Weights of a small GPT-style language model, trained from scratch on English Wikipedia.
Size: 15 layers, width 192, 2 heads of 96, MLP 384 SwiGLU, 6.33M parameters.
Architecture: rotary positions, normalized queries and keys.
Training: 390M tokens, 12208 steps.
Each number is 128 + 32 x the weight over its row's rms, rounded and kept within 0 to 255. Layers, rows and columns count from 0. The size above them is the row's rms in percent of the matrix's.

# layer 5 MLP up, 384x192, rms 0.269, rows 186-231, columns 144-191
size [105 103 114  91 100  97  93  95  98  98 105 102  98 117  79 111 101  91 104  98 103  97  94  99  95  95 106  98 105  98 104 101  90 102  87 102  94 100 106 104  98 105 108  90  91 100]
[[146 134 112 171 135 106 129 147  91 143 140 121 160 105  69 151 153 167 171 195 150 117 156 150  92 109 142 118 125 138 136  38 128 152 192  76 105 120 128 120 155 103 111  83  92 112 136 183]
 [ 93 159 104  80 154 162 101 127 196  76 124 169  90 119 210 146 111 131  83 135 125 171 160 157  94 137 139 156 116 130 177  79 147 130 139 146  95 122 127 132 129 123  90 136 138 130 126 145]
 [136  71 115 102  78 122 133 151 121  91  76 129 160  91  95 121 120 118 145 164  91 101 150 182 151 121 162 118 148 161  88 143 143 122 131 140  77 160 111  99 122 150 174 177  62 139 114 129]
 [181 178 137 136  64 135 130 106 134  86 175 123 110 101 148 197 109  96 197 166 225  78 110 124 197  83 105 123 178 144 110  77 159 113 145 103  75 119 117 100 109 105 160 127 163  71 163 188]
 [133 129 180  98 160  85 167  98 134 105  82 131 116 118 131 155 147 150 102 140  98 150 101 152 180 132  85 117  77 135 142 108 111  95 176  93 101 155 109 127 100  89 133 231 149 127 117 114]
 [ 79 143 167  60 154 153  61 141 170 127 146 154 152 132 142 157 160 103 104  78  83 126 113  97 137 205 120 121 127 168 145 152 149 139 102 102 169 130 188 113 154 166 106 179 112 115 131 132]
 [109  96 101  83 111 120 109 108 113 190 139 184  51 115 151 177 122 109 134 126  97 123 132 135 124 177 189 189 117 137 113 104 131 123  78 142 145  27 137 120  97 179 106 189 125 189 167  95]
 [103  78 120 148 158  93  74  67  83  93 106 124 125  69 118 106 133 166 171 143  90 142 133  74 134 107 151  64 123  95 168 136 120 124 143 183 150 128 165 100 100  98 125 112 191  82 141  72]
 [140 138 103  90  68  99  77 126 113 105 125  99 112 123 148 113 137 109 136 113 108 121  78 126 148 214 121 146  82  51  65 119 159 136 129 162 103 155 175 135 122 138 109 122 144 104 126 152]
 [113 132 166 176 144 106 134 126 103  92 103 173  58 134 158 107 122 133  72 110 106 174 106 101  86 155 117 113 163 100 144 119 142  95  83 140 144 182 167 112 158 153 150  95 185 122 154 168]
 [131  74  97 125 116 152 218  95 150 162 122 139 118 215  82 145 178 113 141  39 123 128  95 116 132 128 145 143 100  77 167  67 147 103 116 107 145 138 132  86 144 161 145 117 123 158 159 161]
 [145  79  99 127 138 116 149 143  92 174 130 140  88 125 118  84 173 164 183 137 119 136 100  60 142 136 154 126 110 112  71 156 115 119 132 177  92 125 202 157 113 174 143 118 128 127 112 145]
 [165 149 120 121  65 229 144  72 167  70 127 128 137 114 128 149 138 159  98 151 147 183 113 123  68 103 140 170 124 133 139  95 171 186 146  96 183 134 153 115 138 122 195 155 196 110 125 154]
 [142 131  90  67 139 151 113  95  74 116  43 117 159 124  96  67 140 145  48 101 112 114 135 114 139 139 144 115 185 132 155 157 148 132 158 188 117 114 118 119 102  80 116 160  94 119  99 126]
 [103 131 183 154 106 135 134 124  60  99 132 124 203  98 225  97 116 148 168 145 123 131 192 114 136 102 148 106 138  90 141 124 151  89 157 158 121 150 139 104  76 166  91 141  69 195 128  81]
 [127  90 114 133 165 117 150 107 151 136 112 141 174 138 140  63 182 207  97 174 146 136 125 163 149 153 155  95  99 136 151 129 150 162 126 137  76 132 113  96  97  80 124  98 125 187 106 148]
 [145 174 119 153 177 161 119 136 107  93 183 109 100 122  88 106 129 120 108  94 179 165 136 168  80 143 150 121 151 121 117 102 143 156  76 129 149 108 115 142 103 114  70 140 155 147 120  91]
 [161 125 164 163  74 134 123 100  95 131 126 100  81 129 161 124 131 156 152  81 106 136 138 145 126 112 150 126 159  86 237  90 139 120  68 112 167 116  77 142 107 144  86 137 120 117 123  93]
 [144 154 123 183 177 110 100 203 129  73  99 133 142 130 112 116 150 141 112 119 114 176 149 136 117 139 125 105  73 101 170 113 112 127 112 125 116 119  92  86 103 121 149 159 161 168 164  36]
 [122 119 114 157  93 158  97 146 119 149  89  36 107 103 109 147 146 125 178 114 149 165 163 142 103 194 115 134 146 129  84  87 138  97 104 116 153  84 138 106 167 145 120 173  86 155 138 163]
 [124 120 134 190 173 145 147 114 123 167 131 150 119  96  70 136 161 151  68  87  76 177 149 111 182 155  68 177 137 101 122  99 132 114 158 138 123 186 173  72  98 129 165 135  84 114 177 113]
 [145 142  43 142 177  88 181 113  97 106  71 163 146 111 119 183 130 105 158  49 178  71 177 172  90 125 141 152 121 149 140 156 108 185  79  56 131 155 120 111  94 191 159 123 132 148 156 113]
 [148 120 172 116 118 119 149 119 128 143 136 105 196  76 134 119 120  79  63 154 150 164 130 158  38 147 131 118 146 115  86 102 116  99 153 167  99 213 126 154 228 139 157 110 144 151 133 101]
 [120  98 141 148  83 119  89  98 145  86 156 104 141  88  82 151 116 181  97  60 104 160  35 128  92 145  99 135 120 125 124 114 200 153 139 100 144 170  72 144 105  64  80 128 151 150 185 112]
 [ 95 109 126 128 162 115 186 150 148 145 177 116  85  99 107 136  83 110 109 112 113 135 122  75 177 186 142 182 103 105 119 161 113  75 158  92 123 114  58 133  98 129  95  97 103 144  49  72]
 [147 127 144 175 118 134 143  98 160 122  27 113 127 140  89 197 130 140 126 114 169 109 129 129 158 154 113 165  85  83 155 131  87  85 116 148 140 137 186 111  90 159 145 113 128 105 170 143]
 [137 163 117  44 175 119  54 151 127 123 143 113 133 116 102 138 149 131  83 151 126 161 160 105 120  98 138 167  88 165 196 184 123 165  98  86  88 142 124 141 134 169 139 156 112 148 120 162]
 [109 127 107  83 115 148  99 125  85 169 130 173 126 124 118  80 120 103 142 116 106 145 123 104 111 122  83  84 114  84 152  54 112  53 108  69 171  76 114 129 115 113 151 150  89 118 136  88]
 [ 92 151 141 136 145  82 147 130 124 107 118 131 110 131 106 122 112 110 178 108 136 166  65 135 138 158 168 130  83 117 162 133 168 141 106 131 110 114 114 101 128 114 123 174 149 133 120 172]
 [105 153 106  62 187 101 107 134 102 134 162 110 120 158 105 110 118  78 101 160 108 162 117  97 178 102 165  88  64 128 130 129 196 153 136 130 201 148  97 137 126 117 136 141 103  98 129  94]
 [136 185 136 160 109 119 123 173 123 169 109 105 149 110 146 133 107 130 126 116 171 131  86 110 153 147 112 117  68 137 131  89 158 123 150  49 124 146  91 113 196 131  66 150 104 166 141 107]
 [ 93 130 102  90  89 125 158 169 124 128 119 162  89 131 201   7 138 100 159 126 120 143 188 123 101 119  93  87 104 146 142 146 147 127  74 174  77 132 124 127 211 158 150  95 160 103 113 146]
 [199 131 109 148 143  90 132 103 102 110 110 119 155 140 144  91 124 150 145 125 127 129 145 103 140 124 115 154 116 182 124 141 107 156 168 170  87  68 112 115 113 116 175 137  66 149 103 114]
 [104 137  65 109  63 177 181 145 114 141 155 145 128 160 110 119 146 110 197  70 173  75 137 155 120 111 115 106 111 130 142  99 121  84 196  96 153 164 177 127 154 102 142 149 132 126 127 136]
 [144 175  82 126 153 102  93 133 113 176 155  88 197 168 155 138  98 103 142 123  98 122 105 114 136 132 125 196 149  32 116 159  92 133 115 173  69  83 158 110 128 156 131  82 107 113 104 148]
 [155 177 146 145 170 137 153 176 119 115 139  87 199 143 100 149 139 157  95 145 142 109  60 124 146 104  99 183 184 121 111 171 103  87 116 121 187 122 179 108 112 102 155 126 101  63 175 117]
 [ 99 127  48 144 113  80 148 146 114  74 163 100 146 130  98 192  75 141 106 146 161 135  40 116 121 124 135 155 150 162 109 120  97 143 136 169 102 156 151 161 144 150 114 142 125 109 122 130]
 [157 108  93 190 145 104 154 142  83  71 178 156 107 128 190 130 149  95  71 163  59  89 138 109 123 154 129 147 172  75 175 143 106 163 113 142 125 122 115  97 118 130 136  83 138 123 125 133]
 [ 78 161 134 100  80 126 161 129 158 109 116 125 154 129 103 123 131 109 129 136 143 105 103 151  80 159 156 134 147 209  91  92  77 123 143 121 125  94 166  87  78 144 145 104 123 112 154  81]
 [ 41 165 169 131 148 123 164 109 164 120 114  96  50 194 131 129 170 122 136 138 160 158  85 129 186 120 183 107 131 146  74 159 106 136  86 131  79  70 143 139 107  96 163 110 177 128 134 165]
 [161 129  54 146 187 136 169 124 106 100 147 183 130  83 135 132 129 115 154  94  90 112 148 115 157 110 150 139 114 112 152 105 200 157  96 144 139  84 118 129  95 102  99  74  81  87 109 132]
 [119 151 134 120 147 160 138 153 121 206 117 129 159 123  87 110 146  98  91 131 113 147 111 182 148 163 150 146 148 106  99 118 137 170  63 107 132 138 162 162 126  79 132 145 118  73 126 154]
 [156 147 159 132 119 237 147 130 161 153 111 136 146 173 148  92  73 194 154  92 108 124  97 145 121 120 142 175  73 129 137  96 110 159 133 123 115 146 124 142 186 126 117  88 147 105 104 229]
 [114 131 139  84  98 239 205 117 145 186  82 126 112 139 121 170 126 145 167 120 140 159 145 162  72  87 128 120  92 141 112 114 103 164 126 111 101  70 105  72 144  54 140 179 170 159 139 129]
 [101 138 114 153 161 119 125 139 127 180 155 111 120 142 128 141 104 130 169 164 111 185 146 177 135 115 136 156 114 141 179 114 115 143 155 130 138 119 121 166 141 158 125 165 155 188 128 149]
 [ 87  23 109 158  85 127 119  91 145 134 118 104 121 140 174  95 144 123 160 130 122 163  99  78 166 115 155 154 200 165 151 131 114 153  83 103  76 107 104  50 162 104 176 123 157  94  91 136]]
# layer 5 MLP down (transposed), 384x192, rms 0.127, rows 186-231, columns 144-191
size [ 96 102 104 101 103 103  91  98  99  96 100  95 100 108  83 104 100  91 105 102  96 100  94 102  91 103 102 102 102  95 108 106  88 100  96 100 101  99 100  96  97 103 106 101  96  94]
[[134 120 154 108 110 182 157 124 192 137  79 123 138 214 154 127 102 127 107 139 131 132  87 175 173  92 115  89  85 148 129  80 110 124  80 130 184 114 123 123 115 119  65 129 142 136 123 177]
 [112 136 146  82 148 155 114 123 200 144 193 139 123  71 175  92 144  72 175 112 160 134 108 102  32 135 127 139 162 143 104 140 144  95 143 116  94 137 185 128 153 125  96  96 154 151 155 164]
 [ 88 160 134 104 230 124 140  92 105  58 135 149 139 106 142 208 142 139  99 106  88 177 175 110 166 161 108 155  91 151  95 115 151 136 133 161 181 187 112 155 127 122 131  98 156 157 127  69]
 [151 134 108 124 124 106 124 144 119 124 102 123 147 113 120 173 108 144 161 134 132 131  84 145 106 160 168  80 153 138 121  99 130 157 124 153 102 103 182  93 123  94 121 247 146 171  83 143]
 [123 160 162 122 172 123 121  75 163 136 130 141 176 138  77  95 163 170  82 172 126 134 124 131 114 116 108 119 174 151 136 130 136 122 146 135  87 143 153 183 132 100 138 124 118 159  86 152]
 [121 155 161  77 178  96  42 119 166 106 102 119 133  92 113 150 136 133 170  95 120 174 123  99 141 107 128  95  93 119 173 146 128 121 172 151 146  66 109  59 184  73  86 209 160 116 154 125]
 [131  54 132 113  92 202 139 124 104 146 148 120 141 165 156  89  63 116 134 123 154 111  97 125 138 116 141 127 110 161 133 153  94  75 149  98 143 130 169 137 127 103 135 107  67 161 202 105]
 [ 60 176 148 103  40 119  99 109  34 106 160 106  68 132 145 159 144  90 108  98 163 141 106 145  87 135 165  92  72  89  89 128 138 113 112 154 149 177  96 129 114 135  75  78 100 146  72  94]
 [115 153 139 120 169 112 172 115 142 100 171 162 146 145 140  91 165  81 162 209 131 109 118 178 141  81 150  97 156 165 105 141 185  74 164 111 150  89 158 129 134 162 150 201 149 222 120 126]
 [ 84 127 201 166 151 121 145 132 142 152 113 125 134 161 194 117 152 202 105 144 126  92 183 116 100 162 149 155  89 110 112  92 125 103 194  93 139 144 147  89 135 131 157 123 120 127 164 142]
 [110 106  99 105  62 145  88 166 158 141 109 150 137 110  62 173 168 139 179 138  91 112 149 148 139 151  80 106  56  75  50 130 149 145 105 171  92 138 118 117 102  51  60  98 147 122  70 145]
 [ 99 110  80 125  69 145 158 111 109 108 113  73 186 169 129 154 101 136 123 163 130 158 118 168 184 136 141  79 174 131  58 122 102 181 119  94 138 141 138  92 146 109 121  74 124 169 165 156]
 [137 127 130 139 197 127  90 195 133 137 127  76 194 127 152 121 123 139 127 163 118 104 108  85 149 184  86 117  86 187  91 187 131 136  87 179 133 113 127 122 158 143 109  37 101 169 118 155]
 [120  81 135 150 111 127  64 125 143 116 106 140 168 104 111 180 163 161 133 153 119 140 161 159 159  54 132 101  89  85 109  76 160 114 177 107 110 107 175 180 119 140 145 138  90  92 128 106]
 [175 138 161  99 129 171 201 175 114 146 122 145  18 141 119  71 121  43 163  95 133 129  97 133  98 100 135 131 118 126 112 107 100  89  93 115 154 113 121  84 134 106 101 155  98 156 153 161]
 [111  91 118 170 130  96 118 109  96 154  82  87  78 114  82 120 130 145 156  68 105 154  85 103 146 159 105  87 167 163 101 119 150  93 198 117 123 130 114 127  70 171 141 232 155 144  85 152]
 [ 94 135  92 130 149 152 146 139 131  85 122 161 110 167 110  74 128 162 109 174 109 108 126 130 128 107 104 168  68 110 148 126 124 119 105  98 143 131 157 114 106 141 165 150 119 134 154 147]
 [137 164 105 155 102 161 132 106 217 106 149 131 193 175 120 145  92 146 122 105  83 154 125 150 158 152  70 158 131 119 142 122  82 147  81 221 181 122  71 117 133 121 127 152 125 113  47 122]
 [137  76 116  99 186 159 174 131 135 130 153 163  80  93 104  65 119 198  84 155 120  96 176 146 128 177 136 168  66 164  81 130 110 113 187 142  86 222 123  89 105 154 122 164 109 104 133 109]
 [118 162 117 163 166 135 101 126  90 118 161  97 117  83  56 146 103 159 133 130 169  69 122  98 154 165 136 153 130  60 142  88 149 152 167 180 164 120 112 100 164 165 137 150 107  98 157 125]
 [113 106 125 146 137 109 147  93 200  88  91  97 109 122 140 182  96 148 173 115 167 141 114 148 163  91 152  81  98 168 104 124 130 169 162  61 101  81  74  54 139 100 126 192 121 115 150 129]
 [100 110  83 150 170 198 102 121 110 118 194 104 168  89  94 108 183 136 135 146 151 134 111 142 124 106 107 148 112 187 115 143 100 122 181  95  83 156 146 136 116  87 133 120 174  89 171  97]
 [111 156 141 137 108 171 123 145 123 135  72 156 144 117 120 182  81 130 135 121  94 147 119 159 138 185 129 104 201 147 158 121 157  75 190  73 129 101 132 107  44 153 161 122 112 125 102 148]
 [ 89 114 149  94  51  47 116 118 138  86  88 155 139 139  45 161 112 199 136 152 106  89 101 119 180 128  98 126 136 158 133 127 193 123 127 110 162 185 160 126 118 113 140 180 132 123 113 140]
 [133 109 140 115  72 152 117 120 133 145 116 178 139 120 106 172 123 146  96 163 161 171 119 106 106 123 153 100 204 115 103 107 147 131 130 179 125 132 166 145 107 163 139 255 125 125 186 163]
 [107  83 204 121 147 121 128 130  91 128 171 115 118 134 155 161  87 215 148 160 130 110 126 141 129 142 121 183  78 119 135  98 137 159 115 110 118 193 141 148 124  82 103 151 125 145 103 129]
 [135 149  77 141  93 176 134 121 139 123 120 122 103  91  81  88 144 152 139 116 141 154 133  88 118 139 106  94  91 147 136 122  59 129 136 169 122 104 112 120 154 143  70 128 116 130  63 170]
 [ 92 150 164 173  86 120 124 151 153 139  81 156 173 128 115 150 144 111 154 103 111  86  87 126 117 134 134 159 127 133 157 165 144 151 135 114 145 167  88  51 108 124 116  55 157 133 137 181]
 [138 114 108 100  89 106 156 102  96 177 167 122 167 132  88 124 102 127 146 170 140 147  97 166 123 148  61 138 159 133 190  99 107 110  93 169 130 110  74 139 119 173 168 125 138 135 173 147]
 [137 149  91 146 139 122 142  66 210 160 157 100 180  94 128 155 156 115 105 183 119 110 121 103 114 127 102 153  72 154 188 160 129  90  99 166 207  98 103 111 144  82 165 145 179 185 124 168]
 [149 126 127 144 106 132  78 122  56 100 105 152 116  97 105 117 120  96 187 147  66 125  88 121 111 102 125 150  98  83 124 145  78 154 179 151 136 113 150 159 213 139  65  72 160 189 110 153]
 [107 120 122  53  76 113 134 128 140 174 157 126 139  73 141 130  10 112 167  92 116 110  79  77 111 131  57 127 120 137 108  97 130 134 150 113 131 184 173 120  90 114 105 172 150 104 144  74]
 [126 123 104 131 123 106 153 134 166  77  91 109 147 187 128 131 176 164  63 140 159 163  97 128 156  89 108 171 109 100 152  81 154 123 150 153 146 140  95 126 175 108 191  76  90 146 111 167]
 [162 183 148  96 124 123  80  95   8 101 122  85 133 119 160 152 145 133 148 154 146  82  82 102 145 200 136 134 186 135  81 137 115 165 140 102  72 174 147 114 126 154 213 162 160 139 138 132]
 [112 159 109 125  95  90 135 113 147 106  84 160 139  85 143 133 112  95 120 165  71 129  99  99 103 153 114 116 107  57 170 163 168 119  82 144 163 134 178 132 140 156 144  68 148 118 168 145]
 [133 134 172 115 135 151 100  73 141 136 139 147 124  93 185 122 156  86 113  83 138 159 126 130 124 138 113 133  78 209 167 140 188 114 101 145  63 162 134  94 158 139  67 118 165 112 119  77]
 [121  84  87 148  95  50 112  47  57 193 126 107 175 118 104 162 115 119 151 116  97 114 138  73 127  99 130  47 138 103  92 162 141 116 121 104 120 101 113  85 200 140 150 100 110 133 154 108]
 [157 115 103 200 195 125  59 148 133 144 129  80 128 110 128 120 100 132 123 138 215 139 106  95 155 143 109  75 121  51 132 123 207 152 146 106  93 140 174 140 147 135  80  41  77  85 121  93]
 [147 119 141  99 185  78  92 118  67  90 131 154 100 122  72 115 165 121 143  61 129 133 119 143 130  97  96 167 128 115 113 136 237 132 159  68 110  94 118 165 180 154 130  85  96 129 140 141]
 [111 202 125 116 125  98 151 139 130 102 166 192 117  95 198 136 163 127 170 107 167 181 143 130 160  81 160  67 117 143  98 186 134 130 115 122 108 132 110 155 127 138  52 122 132 144 125 150]
 [127 134 163 138 155 102  83 110  93  99 158  62 165 125 176 129  88 113 107  79 102 160 143 135 150  83  92 181  75 195  99 120 132 135  70 144 121 167 116 132  48  89  86 119 129 109  90 130]
 [134  75 121 178 126 143 133 176 182 133 150 123 198 165 119 144 114 172 163 123 110 114 128 140 103  46 132 150 127 180 111 108 137 131 215 130  81 153 138 131  85 104 143 172  87 134 169  74]
 [175 142  88 138 102  98  65 149 147 161 137 168 129 101 134 168 121 135 126 151 144 126 130 159 123  91 185  79 129 135 108 162 148  86  50 139 102 118  96 152 110 147 104 188  78 169 137 166]
 [175 107 140 128 100 120 177 153 125 124 185 126 118 107 122 114 161 109 163 117  78  93 108 109 153 116 132  73  27  89 139 164 143 115 161 153 188 131  93 129 125 116  97 155 131 151 156 138]
 [179  98 139 134 153 155 166 120 131 100  98 213 197 145 131  86  96  84 176 157 167 115 112 131 114 149 176 199 148 171 109  96 127  77 127 151 159 177 149 138 159 123 174  63  81 107 159 184]
 [118 147 169 102 115 130 122 119 161 113 116 196 150 132  88 128 116 167 117 139  98  88  83 109  73  80 122 147 130  78 145 139 177  99 116 177 159 160 139  92 102 148 166  74 148 110  29  95]]
# layer 5 MLP gate, 384x192, rms 0.279, rows 187-232, columns 144-191
size [107 104  94  98 101  97 100 108 102 100 105 100 106  81 103 113  93 106 106 103 105 100 103  87 102 107  93 105  92 112 103  85  99  85 103  95  96 104 103  94 101  98  96  88  94  99]
[[139 148  98 141 117  92  92 155 140 107 131 135 123 139 157 105 103 100 143  92 147 127 104 160  76 171 138  98 136 129 126 114 110 142 179 103 158 134 150 152 126 227 188 182  88 120  85 104]
 [135 154 151 131 133 193 135 113 103 141 128 120 108 203 102  64  95  94 151  97 155 154 146 134 120 118 138  51 125 168 165 117 183 107 121 137 139 205 141 172 161 135 120  87 100 106 106 140]
 [117 138 105  95 114 134 124 139 104 133  97 154  94 108 158 157 102 135 143 164 180  90  36 105 169 103 174 138 169 102 148 106 158 103 148 109 137 149 136  84  86 106 114 177 117 135 121  98]
 [151  96 117 132 141 150 115 126 144 134 124 165 121 123 131 168 122 156 109  76 158  77 103 118 123 181 115 130 154 143 114 101  85 109 109 152 127 130 176 168 133 137 173  98 119  64 109 162]
 [115 157 101 113 126 133  84 125 137 147 140 133  93 112  98 104 152 152 142  66 131 148 129 141 139 122  83  90 141  71 147 168 130 164 150 154 166 131 110 100 101 134 143 151 127 118 138 174]
 [124  93 134 138 123 149 166 169 126 118 119 165  73 164 139 174 136 102 140  70 163 164  92  94 126 117 166  58 166 122 103 131 141 104 110 119 158 197 172 135 174 143 107 211 156  65 142 159]
 [120 157  77 154 127 154 133 104 164 169  63 123 123 125  31  87  71 148 140 165  56 122 189 113 146  97  90 161  95 165 127  83  99 130 149 142 133 122 175  55 124 108 176 146 119 139  94 138]
 [142 131 157 111 105 122 139 107  80 104 136 140 147 148 110 206 135 161 125 125 118 164 117 140 108  97  87  69 141 105 130 129 148  61 190 139 125 149 113 174 164 136 138 157 149  78 100 137]
 [ 87 171  92 116 169 103 158 111 139 160 142 163 121 116 141 151 102  95 113 172  62 162 158 132 129 155 169 147 160  65 117 142 163 120 115 105 178 162 109 121  85 149 235  85 162 137 148 127]
 [ 84 148 124 128 122 133  87 148 139 113 121  88 195 134 128 179 112 148 208  69 171 161  81 211  63 147  97  94  93 147  85 158 102 122 139 129 106 175 107 129  95  89 127 153 107 110 144 176]
 [ 44 143 139 137 129 105 148 134 119 133 167 103 140 153 148 175 141 171 136 113 125 123 100 154 108 123 134 109 197 100 124 118 131 165 145 138 107 175 153 108 127 107 101 152 157 100 104 157]
 [153 179  91  51  81 180 131 114 120 111 157  84 102 166 120  86 158 148 113  93 154 135 142  72  62 138 135 154 106  82 152 174 150 162  97 129 128 129  99 120 176  86 141  61 128  35 125 119]
 [164 145 100 159 147 140 181 165  66 174 156 138  97  56  62 106 102 127 162 112 118 195 144 144 122 148  97 186 123 143 106 152 135 146 135 111  79 154 153 110 154 104 108 168  95 177 123 110]
 [183  79 209 152 155 112 143  61 151 101  88 172 139 117 190 116 150  91 108 152 112 109  92 112 118 136  97 131 160  73 192 100 138 101 128 136 160 122 136 142 129 167 164 101  76 142 109  74]
 [160 154 143 143 137 122 139 152 207  58 106 119 123 174 130 118 121  96  92 123  99 159  54 133 169 124  68 149  57 152 177 139 182 173 133 151 168 108 102 156 108 120 141 119 156  91 133 114]
 [156 122  96  80 139 141 115 133 157 146  99  72 165 106 120 134 124  96  97 146 142 103 131 140 156  89 121 116  68 140  84 134 129 113 104 106 169 155  86 109 134 174 176 199 106 130 151 166]
 [124 157 129 131 134  47 163 116  86  75 137 142  87  90 112 158 136  98  80 117  49 155 109 181  80  82 177 163 123  81 125 147  86 125 114 116 173 161 168 121 119 138 188 131 163  76 127  86]
 [116 168 110 168  72 132 150 113 120 117 142  91 112 158 166 117 147 109 107  39 147 146  50  94 147  84 134 135 114 144 134  93  73  78 181 111 144 105 195  91 127 159 161 138 109 114 144 126]
 [145 130 145 161 140 145  88 125 194 143 106  99 132 139 144 168  95 145 105  86 140  91 148 200 143 149 109  88  92 224  56 102 113 118 108  76 193 121 142 123 131 138 113 179 138 149 100 128]
 [117 169  87 132 140 165 124  96 175 139 178 151 118 105 122 122  86 139  56 118 176 116 113  95  96 234 102 107 152 122 167 123 187 141 116 151  65 107  89 186 136  93 131 124 145 116  40 190]
 [156 147  74 147  88 114 146 122  99 125 150  74 107 143  64 122 110 103 125 154  97 151 100 139 193  68 112 130  92 143 147 108 160  72 159 157 136 126 159 137 147 105 154 144 127 135 128  68]
 [130  86 115  94 106 109  58 146 148 155 112 146 118 136 139  91 128 168 140 139 144  94  88 117  82 134 153 155 138 118 132 108 181 146  96 126  98 105 113 111 148 116 121 136 174 153 181 177]
 [147 126 195 171 147 168 171 109 135 163 129 172 190 167 153  57 116  68 146 148 120  91  78 147 129 189 158 135 165 126 122 126  79  84  67 149 112 122 143 114 159 142  77 119 124 120 102 110]
 [155 135 162 105 137 161 135 113 114 157  38  98 158  68 173  64  70 123 128 120 125 101 136 149 155 154 112 100 108 131 117 105 104 100 178 115 121 179 161 170  87  79 152  90 164  91  98 160]
 [ 77  95 112 143 107 104 120 143 123 189 187 129 128 106 165 134 102 138 178 150 167 126 124 184 168 114 123 108  85 134 142 153 176 160  77 124 111 136 121 206  69 126 102 110 156 110  98 136]
 [ 94 119 138  69 105 175 116 121 148 153 130 140 132 113 141 169 145 143 103 132  86 163 130  81 180 123 156 135 145  77 153 110 147 116 104 132 128 116 144 160 177 105 152 115 141 153  76 143]
 [109  81 160 123 127 106 200 107 196  99 143  93 101 125  68 173 122 103 132  88 148 136 157 139 139 127 120 163 119 155 113 155 135 180  69 123  90 146 145 153 122 130 143 147 134  64  86 100]
 [161 193  99 106 123 138 160 138  82 162  95 137 179  75 182 121  89 132 121 139 126 180 140 145 136 130 113  99  71 126 162  72 167 181 123 142 115 116 131 153 154 148 147  97 192 111 107 158]
 [139 161 123 119  58 169 138 181 116 123 133  87 115 108 115 111 107 108 187 109  93 143 163 133  52 155  79 118 103  89 107 113 142 147 112  90 158 121 116 106  93 119 100 192  70 144 185 122]
 [146 115 146 156  98 144 154 109 111 128 110 128 124 128 126 169 120  95  73 100 133 166 134 149  50 135  98 143 152  88 157  90 185 183 140  95 142 133 112 131 181  76 104 168 146  82  97 105]
 [ 72 157 161 149 107 159 131  81  65 135 134 144 135 121  94 115 155  65 182 156 113  96 110 168 127 126 142  90 184 120 120 116 145 116 176 121 191  94  94 140  81  78 122 156 107 146 115 108]
 [142 138  84 114 177 115  86 190 121 132 114 133 114 161  82 111 115 132 101 130 175 134  54 129  86 143 129 125 176 204 161 123 112  96 148  80 145 107  58 122 116  90 186  99 144 140 148  70]
 [106 150 128 135 149 134 102 122 115  79 117 172 128 136 145 103 110  95 131 166  85 121 107 107 173 123  60 179 134 147 120 134 153 114 115 151 139 123 130  56 112 125 122 119 109 146 145 107]
 [ 66 137  90 162 120 161 145 161 152 146 123 178 132 109 123 153 129 178 147 106  94  97 106 132 139 129 135 155 145 225 151  99 141 160 188 136 112 141 119 116  82  54 122 125 136 111 115 131]
 [ 96 133 101  73 138 145 129 106 134 131 182 127 102 129  84 158 153 154 133 139 105 130 143  91 177 130 145 125 116 114 168 118 196 180 124 113 125 183 134 107 125 193 151 115 126 133 142 148]
 [126 250 158 107 159 160 172 140 144 120  99 100  63  60 134 120 121 158 146 104  82 187 178 117 154 139 114 121 142  91 155 113 110 136 162  80 148 156 114 128 117 117 135 136 164 120 141 159]
 [130 153 152 123  93 110 170 118  92 173  92  95 158 119 107 102  88 160 173 103 173 168 101  79 130 129  93 195 122 161  97 118 146  95 126 131 133 142 172 212 131  71 124 136 136 115 139  92]
 [105 155 146 107 149 111 176 105  79 132 123 122 165 113  90 139 136 187 126  73 114 141 125  97  81 104 137 148 128 121 135 136 168 197 113 123 111 179 106 154 137 120  84 130 130 133 105 105]
 [103 147 134 125 165 113 134  98 215 115 112 177 136 138 144 140 109 131 169 108 180 115 137  78  80 101 110  89 153 143 130  96 167  78 158 114 124 194 165 108 104  93  89  94 177 129 201 168]
 [ 57 168 175 108 114 130 157  96 138  92 121  39 105 183 108 111 115 160 213 161 116 139 102 161 136 101 117 120 135 144 122 177 128 167 209 102 134 130 143 136 142 131 144 139 141 135 136 109]
 [ 76 209 195 112 113 143 155  86 101  77 153 171 120 173 120 147 121 105 114 130 113  98 153 147 198 139 144 159 101 137  93 147 127 124 106 100 148 149 164 134 116 194  88 138 128 143 116 156]
 [138 108 140 151 121 107  85 126 113 159 135 104 110  52 136 109 140 141 128 120  86 179 133 163 138 175 145 142 117 140 140 127 142  67 113 128  90 133 133 150 176 105  73 142  90 131 104  83]
 [134 152  99 117 181 113 110  92 115 221 104 141  79 151 117  95 133 106 135 107 140 167 203 111 105 137 130 132 114 134 146 120  87 144  97  75  98  74 158 121 139 159 176 163 126 142 100 151]
 [175 149 162  97 126 142 141 146 102  81 112 154 139 140 151 137 157  92 131 157 142 150 139 231 100  73  74 140 157 103 143  71 115 125 104  70 148 170 144 138 119 150  40 172 135 167 125 167]
 [160 185 110  92 140 143 129 188 154 142 143 101 129 100  40 139  76  66 116  92  83  94  52 125 120  68 115 106 174 162 138 143 158 153 158 163 159 125  78 185 137 136 161  92 101 150 144 136]
 [ 85 108 140 149 100 149  82 128 136 131  88 155 137 107 126 107 120 139 121 115 113 107 160 130 103  81  81 122 153  50 142 196 102 129 151 143 115 102 145  85  65 132 125 129 115 149  88 126]]